Part of a small language model's weights: no biases in attention or MLP, 250M tokens.
Each number is 128 + 24 x the weight over its row's rms, rounded and kept within 0 to 255. Layers, rows and columns count from 0. Numbers have three digits each. The size before them is the row's rms in percent of the matrix's.

# layer 5 MLP up, 640x160, rms 0.0851, rows 501-639, columns 80-159
098:147147135121165144136161101119119138131107118136128100117168132054095113187118117133103131184086158119163145142138117146113147127147132149157144126098109118086152107141128101146115144107155111129118095107074098086141116130130116139136135082
100:148175155114117084084131141103121161115138130149108114089152126152118135112100140138138146128101128110112159113141078110110142150154115119141188151148093127097118103139114100114134122116129132110161150110106141119123092180117146098121127165
104:097105136141128135123106089154134117122134172176123181165097120119151159161168176151127169117149108142098158134134149141149115114114127122126099131156113125106103121106161098118088095126144109158139121141151180156138136120149122124125156124
098:144129113140140070170136157150109111161097110128148097073121099104138095116159156112161119174117184123135097130109137109150111151123139109119169086178132119128180091144151118129135124142127126105150128132098156144115134125137128104135127165
092:122109132132131113174140168078168126071137131177107111138110137096150198142077131151132129135079133163105187124132110141146164137159144144125165141129135137145124143127172160109162184122105139124139122147100141136153150161155101100125107147
094:124111100158111150115125092146143133143115085102168138177147115133143133142106129128084123172117172107127148146119143141115118175111166165145114123151110124084112092111174121132127120071170134123145101128123097140117082121117108123123129162
108:143109130160085128134106153118182141151136144123140153105121082123146124130143151114106129127111167130147104112110114187167146092098091123127119126144149185125114132157121145090087121120133135169150165118115146125134172156142146098145131123
103:104152158162147133119103117077135140121107143152094127103125093130107176103159140128140158109145140163156147123155084116148100169103134146150136104138118124113118110136114135082084163133146136194138104125102118138141120135136154124113117101
106:146084128153136130141126099123173159138145118147125151107104124052175145095137149116160136130078157103101113148094122175096103119103138127136169127107147145135116142134124136116092135130126122135159116132119135124138070167136163121096134140
108:082121126170114118125102124112118107111095129128162126142148114118114145091150164143132126130071160132150154121108110113144087164123155162144147151128109127142114133134154085118090114115110150134115114140139185105126136170111146064115109113
107:104095103140117135132129133083145147109093136124136147151141090137098143098160100128091133110150165136084200116133133105119127126116155135116156112112110145118115142149100142097144113121154156143155137101103150126159150123150123139135123129
102:146130150092115135176113160083158121120112115159095149115122128118123130124144116174118143179140155148107122116140126201120160156151100133120099120112127116112165139140153093130099099101149103139124121109123101123158133127090148127139113146
113:177130131118166146140141107108169140113069167125113133088111122130131136132126156139090171132113186145093126111124084178128135122171142146136173109098174135098165110111157128134124155117130135121146100138122137097156153135108126122131102150
101:081127147102122134065114121091147120110130152131084166114118122111153213052123113140130166143116128133119143088139130096146135156136147142139154172143150114133162095117139122148087171111140155185117117100123120144135154095117140116109095115
110:120121123125136084138117162085088080146119107125128154185139121077151136176104144148100162191111099166102117159110153172099104122104143114125139150146101151119137147132150161139109150128140109128153118097082108160141140106088121119145132150
099:145154165123119096121164132085091138096103118168146145097146099131128137128081120142105174176053157090119133097136120109123121136123125117105132147130145150103128071124101110108118127128150123137126132116103134160138106170106176157135149170
106:130142136166109109132126148133124089116115085148152126129107133107136129079116090126154139107087152103085129147176134162114151150118108116161108127138117138135149158137152143145093127122159158157157091144149120099146122116104113129151135098
101:103169152145154147152135122107135135170083112130150122144114133181114133098137163129097127164135139111147132116106083149108107130111114169107107141115102096107130116112115129118102189083134136125155144116099150125103141171112136096153166159
094:105084141136102154135130154121145133112123115103137161142110113112110155116156107114126131116110151121074156122092139127104142170105154156109118164134141170161090059159137150133088101077135135099149116138111155126140124097156148114118123135
101:115094102104112164157127135126121119150123134123114118155100132140141146125185063171115148163120130152134156142108120144144119109100184158176125092145172098124151083131085086073143129104147154148094148137120124146132125168114135127088127096
104:163112132158073117136114156157141139138133144115105116111081153147124159167132179099132178119118121106131121121103123125174124108138179118098118132109122117145110175122123100146135176118170154118138126108142099135113136169114191099087086131
092:162111138107112127155111132149072100094108144132119114141070102147131101137118132108126150173104139145107126107157150144135159113133107141085114117091068133127115118157128146156072133159142121127160139115126130115117126133129111150116119087
097:128149093191105111121119135094132132113131125122133183127138125082134163130099098127130143099140141157135145100104101117172102166124121096130141114125107110156133125134112141145142177122161131132121122100159183114117146158117128158136143131
098:132099166142143150128186152145153080154125140145146147127118114163126151102142154128113129139097118123127144158153143145132116119153136118108148119134105147153151106150121125127110152114117142136146080093153167108148155112118159073116153144
093:199105092147123118124130128119168120133154165142145078135106152114152100120124109140104158135118134110133116141093153142139113114133164101096159095174114108119130130125136115075171132128119158136099155127120147124118155148092148116119133111
109:119115120126098173099119166139134119109086173170134123096121117104082148171137122146102149123143142131098138114131099154141116134102149134103138112127092180177136098126089127130111122129129158123134087129139138162123119115142201138121179132
094:130109160162099085139150171137126158112121093114118113107087119091122173167143124095141091086124148095106101096124116134180109145068136139140107139137144096124110150110150132122132092153102132161115136104135157160130135146134126144170128150
104:139074119147112140111105097128140155125093133144132131102129091156115113142133133134137106146134099147092220146149114144144143156094095106137113079134065133094147150134120146166121114143182145171112125133121087146136075117100142133139122141
100:130073154134137147121093123137164108183105126138149136109115150121145149126150140120136156179129134112119143137125134130167165167109165129109120134138116094069107113165125122121095114139104143166183090121082137116105147108146141128110144111
097:164081122112114131120104149132108145120121131131141133126113144168094099112180130110136125168132112141100128161132113107158162129099150171085131156115112123107101115158105140136091125114109132154154072137118154153148086086143134114088131128
105:112141184147111148162099125125114124118123136133153100117153080097111142101072109121147138180146101124120142114135085119110086155128149129134162097164125134123150173124140159115093112099139117127164079140110137138105132136131125088190119147
097:185106140140145140143128138125092126116126145147141094109131134143108121140073125129118115141164114083126093160091123181113129133140127134105160081123155133129102120147143148133118149078121116128130102125139114110155110173083125084146164115
096:154156144135144104121099126079137108146161121148139124129134146135114132146103151144114114153070148100115146144137156146139144100130115099127144142116097134157152118130145165120150177066138137115137121117117146088127095149062135115141096149
098:170144110129075103127103115087112145139147119158138139149120082129121105095142109111139163168149089087122125125099099098200122168093135131090170123143118133131141167127130136109074129129123119151148137124081124116134116171159083156165131127
092:167142126160133104149143146159100090124106112118121122137147118133141136116119147140147160174138140130119105115148067139154134134121103100180191125106127111103152147133118111077128150134135111102073094140097143119097129172125164106131146109
100:145110144134137119142121160088129122135108125134151138099113137099136129152116117171126118143112158111093112144106088134146168097150112157149131178146128131127183126129137108144110200127109121124158057145093164115124116174143162117181143154
118:185137138125102096166119154162142117154114161094151160124100101134110129130121127121127121143125118120130118141147128115142141125139100107109138146078145170121120085147117116112103196120157135142204137088100156108145106158130142135106136091
098:151150110132123095150126115119156117134095160126116155132081151133149113113073120155161146103106088104125115143152116150163142153139135146129122103085129154055116127186135130146135148128158149136117124087115121122147108139156122114115151090
093:167077131105119159089128144106146142136101132139120112137122125153163118123109104167113146098110106135081135122135127112115152135136107151078101131180102154093120101152156118130138107130130152186187101139108158106126127123113155121196137145
099:143116111138164119136105143147143194136104104119141150079077117107085111151106090121142140157090124109134117136120103152143145166092142127097142143095120129121143119145114131072149107124132135127166100116092130136110130166128121116103132130
101:140102163136123083143130104112090148118128140118129123137119129185114103178104111170117115133066106068140112099150096135109133144164123179170157158111130140117164116144169088118140146116158113113125156083096097132123112151100136102122130131
098:159108123199111148124138113133145171131108065100133103165134136130139167134103137150108144101129126174080125138123108110166110119142122117137088166110104164114111129161126150146129135089146107121186180115108129161118144137173134117126146133
096:125140103108101116073120149152093188147143132155161172092135115142093156133084113116135120118128136097126170106120109146121128152121120112158133166078187134076139165114127137115159107112119137122157120137113118117136089150149129117135126146
103:179124142126125085129136084122189087162144166161110134166139133109136114140118140165138113133149121092098152138145107130141107140135110133133159122130172151107137114128142169121139081113124135103107155140131123157144126119108134161098105150
107:168144114160134125147125118111146089111094128153140172139107146160140057118103134129117123143114136095135098139115127198162139138106147134155176084116134141124108122143107128138092165090108146160103141147143132123135123138136156123085141103
088:128102182129142105143096168109089097096091125119105101111126121118138132114094116147159132140153151106117134146109117114135173128151105114153124193124153167143184164142126119142127142141142115112159147083104136099118144139132187137147100136
107:123131139148144154177150126103160087142086148122148173130101124076151144102168113138096140184119144128095168162134092136121086075105156146157189126174102148134135135125116149130131105147143112169117121128075133138106122111148119156134123105
105:114125125110112100120158177117120091107085113153135106151135133071129147096116114117120118137125129172083109153141102118136085144124159152112148130140148137127134082165124104090129106137130136137129076122129131188138100156136139108163132122
102:116127166147131099129082114139127180136100149136149143104138087061128134110133123151165150136137114124155110126095070154125106152097140115105120106122135127128136108149152128139069112103150188113113153125127104109095132117147130144090154140
083:126104160123180076134151157112136151172137124131095144111147079182135123123093114146130130155113090091129094135123096124128111086138127126107143173140155120114168152082106145149140099106143123087104126146117086106122133116137133139155112120
101:096069114125078140108133132112119117132090133134169127129086109066137131138120129138096148155089156140120105109116121114126110145127125117084118158113100135101185115155129127129139167119198139133152141096162155113154136140127109125116120084
106:134143114142137101134126130110147107133119123160132121127150093131134129152093095142111138178087103110089132113142150118139126113139130130185157159144156144123142178133120112110108117122134131100186104113146138169137107139166153149169141141
106:185122135149115131112116100146139143140069131121157115134119115183149116083152121174142138100124128128131136085166131125133131124126120114154136134152058157066132114133150133103140136098144111150095134084146116160092115160118177106119113137
098:117117128134092111103127143106153131141146159144146135076086083123136161157124162132134168128098165154153161121103113141191111177155124111141161147100158093115181115147132127116170138121135144192110089143146148133162091111092134185181137105
103:116125134128077131095103111119139132125090111090123129186082134164155109140095137123172119133102126123126125113131122132125134126109138152141137109148096137110117074129147108086156142125131120118134115156095141127132121120145125147108134099
096:110118096136118105164138136134122102184122109080134096145130137135087129121166147135109136171146139151092123177117131129177096151068118148113140121159142162138077134130068109127133126114092129133150156117120105158130124137137122149146125132
109:084099181157059113129149165116145141147130103131143170120110112098122147162106125186123130134088139073089131173105126136132126136150153125146147141107141141080130130139144167111104122132156196116126167136118117112150129128166137128158139145
094:133077142139098139139148131145166134121136109170120151136157117154128138124185110110145114116135109107097166172105119111121156164089136119137113146142147126134112108143133113078090095081127185105157123114110124163149116130147148127169105166
103:125105137122118112070162143149133132124098134100120109114116092103116182141108162177159128117131098115085137107112124122122095133126154131125106130139093142116129121110116125148110137119149113131117142093102182171141130137148124146129126136
105:167126144147128140137139114104126116137111133119116164120156115144142136154169115132119130112119147130098165159105152126122106100116113157109135107129138123153166129177188120099101172108151147111144125132123130117163121123091138135115136095
102:137118163130087143140139112065134146125123153135134085138092095133118229091138096088119151129134177185067126116124109138180151152076183134096116125160119123151142126165159137133130116131132133140136082132089138136110150113111110103122123140
098:156114117142139119139128122127165122138142175124123104091114150112100114146087097097133138111141139123123133150142092143136136108145114115115164121133150103121158158128095142143155106080190171128230075109144121140123139114123113128116139126
102:117121114140116148120123113112123126159113103134137092089108105086136138098195157120066160116101115093133128127100116100145118113166108130137123152120186118145092153156140145119122161122127139160114134110127193101120154131129160081122142160
115:125133139126132162095153086123109109102067165103172165122124124123131155107125152138138208133167151140144132095099084178165120168095171121130129119139097163142093121173121142119148136119133121118121131129120154128106130119089165137150144127
095:134132129133159065116103143110154146110123109126119141139135147129127147116128131110182120137074107137086147102136102114135126125121095125087168159097101143157113093144098138139178102142139134110155127119108157151138075063096113138123103148
101:136129121122137136112125124116120121133140113169211156093132135088122180122165114182112128144122162094141177158119130178108104129077139173133118116118140128115117145154182109123164163096112140141110104104130134142143112099107128146129110134
093:145131180127130088131122115100125130188073123105149106112123074142108133111098129146122141147102139097098102121128111123123125142123114160121141168205116103147136162116142126110104133106129142108103148119138149123100134120131150106127132116
101:127136147137111129112101117120107092131131100145114160143097102159137118162090103221131138126140165112120142116125096128139132131153136092151125129122138133128154159140119105123070150104149168123164106096150134117175147107163121124163117125
109:113103158126135130109124129083143099127092106147121122130148102059127181144194103149110113146146130151070115184141144120121108128124155152147148112111069152118131095122149115131089128122110126151174130133104145118125098112103118135132129135
101:131124140126090112140121139114132115104105091156128120089122132086135125105174177134133140096116128107079097149088138143121128112144138133110119125159092204144127130148128121113083095112150137117131132116122072117150102149130145120142116171
105:147133096118125167107137086118131124140082149116117106139127134154136170134125080172111122141133151150118125105116136160142115134059126146122157133118131172143098110149125087113132154119089190134131086100114176172139145131134149130099129136
093:112064123115107091141135146149132146118135141123173176188146120122134169183095121125151104148126130126106102132102158107156109125146132116141184128142150131107135130112127116107090129122114092120145137134102167105137100109116139157116143174
100:154136139141106153159135135159145135167121123140096171119103084115166086136137137148092121103128124127119125150081126183144133145139123131133123146067135147109137087153146119113124122129100122131095104155098102186096107157103123123069159146
101:132093106169152118140134151073116150133122157138135139197101117146111152125117114138145133140107095111119152152149053134152101112140163119120146111153063093122148164158125153145125137128121143111108146117106171144115146137098129133108150143
107:133123134121089101155137129115111137170134097168101109114084126129093154149143144195148150177093140111111136122119116153114139162136120103172115102083133163134171133118187152154092120124138145139115129141099125123124138119134132137144096193
091:106148152116157119153134135131109127138119158131131126121110115140114108124116129083114126163116132135144177108112090092113115129154108136180179128167124141125136163127141155145131106080180122150129087129099095154114141103150160120129131182
114:146124110138141156107162130114156176107107083131128114115117114139120109174123139155149128114144133171101115155110128145137063149130127126144150148169148142067105065162176119111137117106147152123149105100111146144157123144116175134136153152
095:132080089118131148106122132152082090149115109105168122100101084157151134099123179117120138156109117113081164133082164166136134139122137151135148133170118146142132087147168129128091128122112129132103122131124137148156132123132092152110135136
086:115083147129132160147156140122130120091110115138160140102143147090087161110156109129113163132100137134133138166127155122131126121118095103132167144131142121099134105152149142153142111129154109150114144126098133135174117163154167107147183105
106:131129123133128103127125164063133126142099107094127122152125138142163136124137140136115153110124128145128158129115089113117081094107135103132146108157098186101171150158124121113152106110126156116122120095146099153154154157153124121154143143
092:112142119098131071140139132102124118125140094144136108127151118107098130156121121199159128131144092075130109129159122133130113139130113112141149134140105154155162118139103097121125133119143105122106123082157126096163152128112109109107109191
103:152101123120117086099137123089127130151119119106133144105131108077111218127139136129098126077148112150106184113159096134142163158130126133125150143135143098079113150136120111138146114121171143149162140126120128107129084146146163146095130119
098:147134161176174097123101176149136110144114093110163134128103126089122147147073132118123156188111173116130137094144134119127108109126121137076144120139128111163137133136124125108108130121127148169145121112136161140100139115162125092129154195
109:121149093156121129108142115137121162121093157160142139095109133103113124119181138103139136181083125127130131112132125145173068136155162119148162158149117106092109156158134111129128132111154120126141126116114147160110106150141144155131150147
088:124085085145156107174143098140139141106123101145131118131157158132139175122084110144151140107107133141131119167160110139106149131124142103141132157143119131141157102127128134135142175098132125115161144088116158090157149127129113066088133128
098:129121142131154142153136149087117155104157103119126134114114129120120120146155110137148136105110108169113159166129118131107136133092134114125182141131135164108131049138095080182140149138133135087157118136101165156181115131123133125094162149
093:142112141156158113135129115172182142104114117123161111175129086133102099111203093112081107140152165141112146112118130119147101139127160119103081158126158082158091085140135093102155156136111121118089077140136166152121135142136098150119135137
094:134116103135124122162154085143122162097136156172120173189126158112138154105138151145120144132177118145148167178108118114148089159134158132141105143113176116149109139139143132125087154129101146146126119154120142113127142110118171139112183139
098:142138135131173107155140152105140165127100165142139155140093151136141090126143100129114179135138167138119170110103133138105122144115170120161147115183128145145154116142129070131147125112152174136173162103095143082112129130104136104149134114
099:143130167132140143113090105102161173111136095098124144105089125158095176090153129129121136118153144127152154141101100082142127131081150138131137143152174131131126149135089115112109158109145123203135145104083105179157121185127167136126128140
109:113045111160107123121083109146129126164116116149125121128119105139119150143123162155103129115101140157114125126088148127177120157121140126133130145098158106133108110102115143113102103098140128132133142114119168155129175126149104131122106152
094:147132175117101124133144157121120105147100089162206141095140076148122143128146115114144134162094136122119125128084105091134142119159129109174132142134163157122131151133101110103075146128105153140122128120155103132109153123114130100181131165
103:150085121137133117172101132135113141168148136138155126081134131154101143191107155145103125138145082125118121131113112132103115095108156118135143124171116137120135158144130124133139146104105154116126161129113140130072109106153108075138150087
099:148131116141122105153104130139125095142104175179135160158117126095179158123163127183077149167118122111150144104144107122154113099133159166065188111120119092128127128131129133105101170107092128124112095111134162147124106132093105129114154104
093:162111155136123138167108132117145128116109110114121139101112141159088095082123106114149145158129116053072106145178161134128089131114140104121122114111147159125141152111122151140136112119111115141180130120168124105148106157135173104129111127
101:133099186151106111099130116104113167156110080148105155094118141115091152139113152113116129105149120127121134116121110118132145149163132126128135131102142164089111143151135125125143130120111108158152112129105104138133066143168156095124101173
109:172156105157113127175113070120125123132117114127159154136133139098113148119101134108116159155064106114124132143101095156132093137096147126134143102127085153117119128154130142158118125134151153115099138131130095151122081122116150124125135125
107:098099115119113097117100137095140107128121148113118079137126101124077174121116123141083174185120132158126121163101143151192101127112205127128122154121119112109141082164107107090157134126139161139144100119138115153140094130116130149150116143
104:127145124167118117161124097129163143160076145139131134154099154097119129153167154102147101129127148112120103118140119151189147115101136125154123126091153143116108142157136112145082109128103163171114084133100132110124106115104181150112141096
098:163064123121152107173068167143141144122150136130131136103075157106135135176104126143141111136102116106135078110118124162157120132130126129107165107121164144132136155114107125134126128087132156101172113136134159112127134174147124107105116118
101:149134124157116076151119126110151120146121104125149159136091107086136159160108099100123135105113138165127113128157111146102120095091154132131132138148116157097115157149144143127163083123099105135155120105154091137124101148112102115137119126
077:126157136110131118089170106170161133136136153126172111128132171125140107107131165111132132147149170116140172100153117093071149085154143161143138096161135131154137156091115154147148140165148130130136133099124094144098138146131178140116155137
104:134091110151131172124135139106165121158131143152114125120126115097162122148151135142089133118112116127130129183079143160107164144118130110135134154099102105063151090149115110131137123111136129157126125109137114184101128126140109087108137099
095:106089108089126118152129142108137115151079146119124146133104094157101123117129111159145119141091088150104169109102115120147156149141171151122141158118140101101143111121139084125181149075128142117120131091167179146162138130174150134178123126
099:171109153154102120124145119149098162109140137149113105157119094123099149147137117164127152184142130130123106097119128125127146128077148100099099154124113118168125140131137133151083126125119174209154073142098152146139098147098143116140139109
103:135166123120079108072124120130151177124137072121150145141090119142146129121125106144138161149066171128114122120145141140123142168114122123127103139141187104091115141111107136073173140120130162110127137120160123163152137137123128079114121147
102:147124132123112107154111116158096122120115110169136131122112113117142145168137153151131204157092124115141098146083121135136143133104148148116132136154145127133105136144134108088142109144148113177145172143134124177157134131125150116143130109
102:100109140143097159134133150116144083111110157118106165118121139140098131135171173115118138134162131156126113107101127118165122105147149095120128129133099112056106119132151134102112153148124130183128122133108090122147163130098142130146114168
104:123123108130142121110083123086127087124124123172136127158113142131086122137119139135123118138123142118142184129131140139148143124138102092134164115158148138104145105150118109071138173127136126127106141127131165159092154116099158121178169098
096:148124113132061118143154159135154168096083144112149155133103112099132112154141169096151152138072179126136137113117132117138139108150138145130135157128124117097148097136126161155141168107122125141117136146117099104179065134117104095126173103
100:156135150162129107151153135090140121102133155110109167112131128139135119200124133105165135163117108082112120141152102139133106125141111122184111160113098118152139100126111120130083147132150117132134156134111134145124139117117127107151124141
097:124142102113137132161113103145139104134086127130175112127105144136112131139097130112144123191135183101094119121117137114103120112134162142124134149129119121145134111139114098106094124081139153133091129082097131131123132106115131128118176102
091:159115113142125126118129097135159183141116139142162090101132145108111117128111115134101145144123153132126082115147131158107115131096151101164157148163175118120162145113130143102140075096114147119111151122157122144106134105154114144079155128
088:129100127122111124144085133080138075120119124139124131104093120129118172140064139152109130149132108089135102123147123141116092129125114172080134102103107163091087112147101119129133205101119097137155121143095174128129169099134132164152123112
094:149147166154109093139101093141171150160129150139132143138116146101095140099134151156150118100141115147099145115111091129136121114129121143130086088110120122122119114179131136099121104142110146170118131133144160101140083176125108123101125101
102:125092092124123109149115099135095131145091100114142166126090122134138174160116135146138120156151129131142158149110134130157158134111101103111131136132144136163119097181131118142090141092108165136158166128130141169133100151144111119154130136
100:174133177140108063120111153103137134127133134120146156127129143105120116122111130129137136132083166126105181123137121148121091129099147156129188151117149137123127121140160135140124170111139158153126121136124089130108080118102150117112154111
108:179107144097085123129127073149155116147133080179136156155131127068163117083120151136114142140133156113134087138137100181114113106139177140139151113122138158118127102116102128112074131112106164137148136132090146115103108100108156122128108135
099:129101108143130103134148118136137148148146136126133153091130150105169140122120147085107145159088155116103166158137143120150121128167136105131102131075133108172043132148155157120154135100137105146146119143109167153163136148139118136164119118
095:138142152151130106123119055098136108115132125096114098126142128124113101092084113110154134141100108091104112118167164168104155149106152116163110100133182168112140115142126154127159130122105140125109157065111077123157091139109147087096150116
097:096091121159136154155118093138099151146138123122136114114146116112128140126147136121071103159166179099133126144120118132171172150123151132066125104140127103118144134124108173130125182072094141146135142109117154129147118152115147073137143169
097:176104123165139160132138129153157133143137131144153109124092142089119154127202139155105106172156146103119126138113171129170139137102160141141121098178136163122140130123145131089101145069085125129095119132113120128095137119108141118103135114
109:111151101157133110161149121089169139135063156115148129119126115131125116112104113172060145100149177112128145124129122127173155119137146107075146136158096148105088100143166109110143162102139144148149097136082132138096128145074113111128149145
116:118084119166105116129128121146143110120139101148146133138104081138151109116139178131130157108115141121139128158139125140124081159110148109146157105139138144132132086169146151155131103139129148151118086126115090097109110122122168076170187116
084:100079098097160139126143115101092148123147111101126141121134141133106135163124167171096108138100139112128149128108133121116148173113117136136121142158146139106127125144120152127121155120116163130141144121092158156159130136141090168164123106
099:124091167108124094096130121131135164062114137172113136141133119128134115104100098094133119120095122108138144128097099152121147169146131118174171150121128100105143141142154114113122128123169154117163125116088171095115127155157129096157146096
101:116100130120115108123114163153111190125139130141109133147126125090168137140110109149091109152131169116097092137045107142110163132155117158090133139118120100130125125125148133154109138124106108130174125120112123124115115158112117148164114127
099:115136177167102138140129144145146122109150148098149128114109060131111099104094155173112118097137092106134179136143121134103104120133115164110123078115121139149132148124170144163130128118121100153125119085115173133149088165122161113159170136
096:121107140140153129134110144118126153155128142153165091104087092114133118093095119105097140152114152110148157124105153148129088139114162106144124137146090097113149155149119107119145114135139152158153074137145111108092142148144150108137127124
099:132137134134156127160113111148123153121141113119160147086100135099137130166111123119132152130068102131082152109161146152104180117154156128143113149118143143117087121135151155133148145118212132091145125116118147100151150134094120097115174171
104:162085115118125122135147097129126135141101115141169084115128114144068121107150121149101118152099114117120141113096076112132116116071150109146155161161121110115136146136094131118105151121111163142104141106101181107144135131114132122117130149
097:104099147173121173151112129105136132117101104142137145099123117121154096141143132115135165130101146090147105139139111097157137106143158102102147159154121155111110106129097166134094162118116152111157103126098145120168126107132140092148169125
111:123151131135072070127136176118117147148069114151163138097132142111089103094131136154113146150134152091107147139133127128144159179103155160099126197119147152095164120113144141084136129119170150104113104141122084141130127138095160133108121147
101:110147119132117132125160079123108118128103164110105120125122103146147111117096123134099126176139110140131135112154114128130145110134188179117159124193093117112103164104136169098119144113127112110142093108110136137158099190102100132151161127
093:136103140126145128135117111124143143119128092119076106130117144113134133148122155123153152080113080128130129172119126129116177141129139125142125109156156136086126058118109128080128162098149138129129125110155110133147113100115114106100141146
096:109122170129134140114090087132148150145122151111144142114107136134131095124153103113139148090121146128112134171139138108148094163100131110136108128138133157134123125125137134156116112109133131133113139124125158137151141145117161119077122174
102:111150146116150108171102128127094163107098114148109135174140143131113137079137099103133118131169116168119183152133100134131147122102121092124204152139140118131129146167114115124131118074141108163094112113079151161154132153105103130125124144
100:126151158139082118105118132089134134113154139145124137108094133133141119132183127131138142116087144091117115133126146139127164135081124115106144132106138140081139123118107111127119145114117152174119124107117104139197105142161150100103113112
104:110074092105111138163151131131169130162127154116146113138130091136111114127147104111146150141153149195128129181105117145111101111098123130152176132177097159131082117118115112085145143123127128126130092098149146139171101126120101120105150129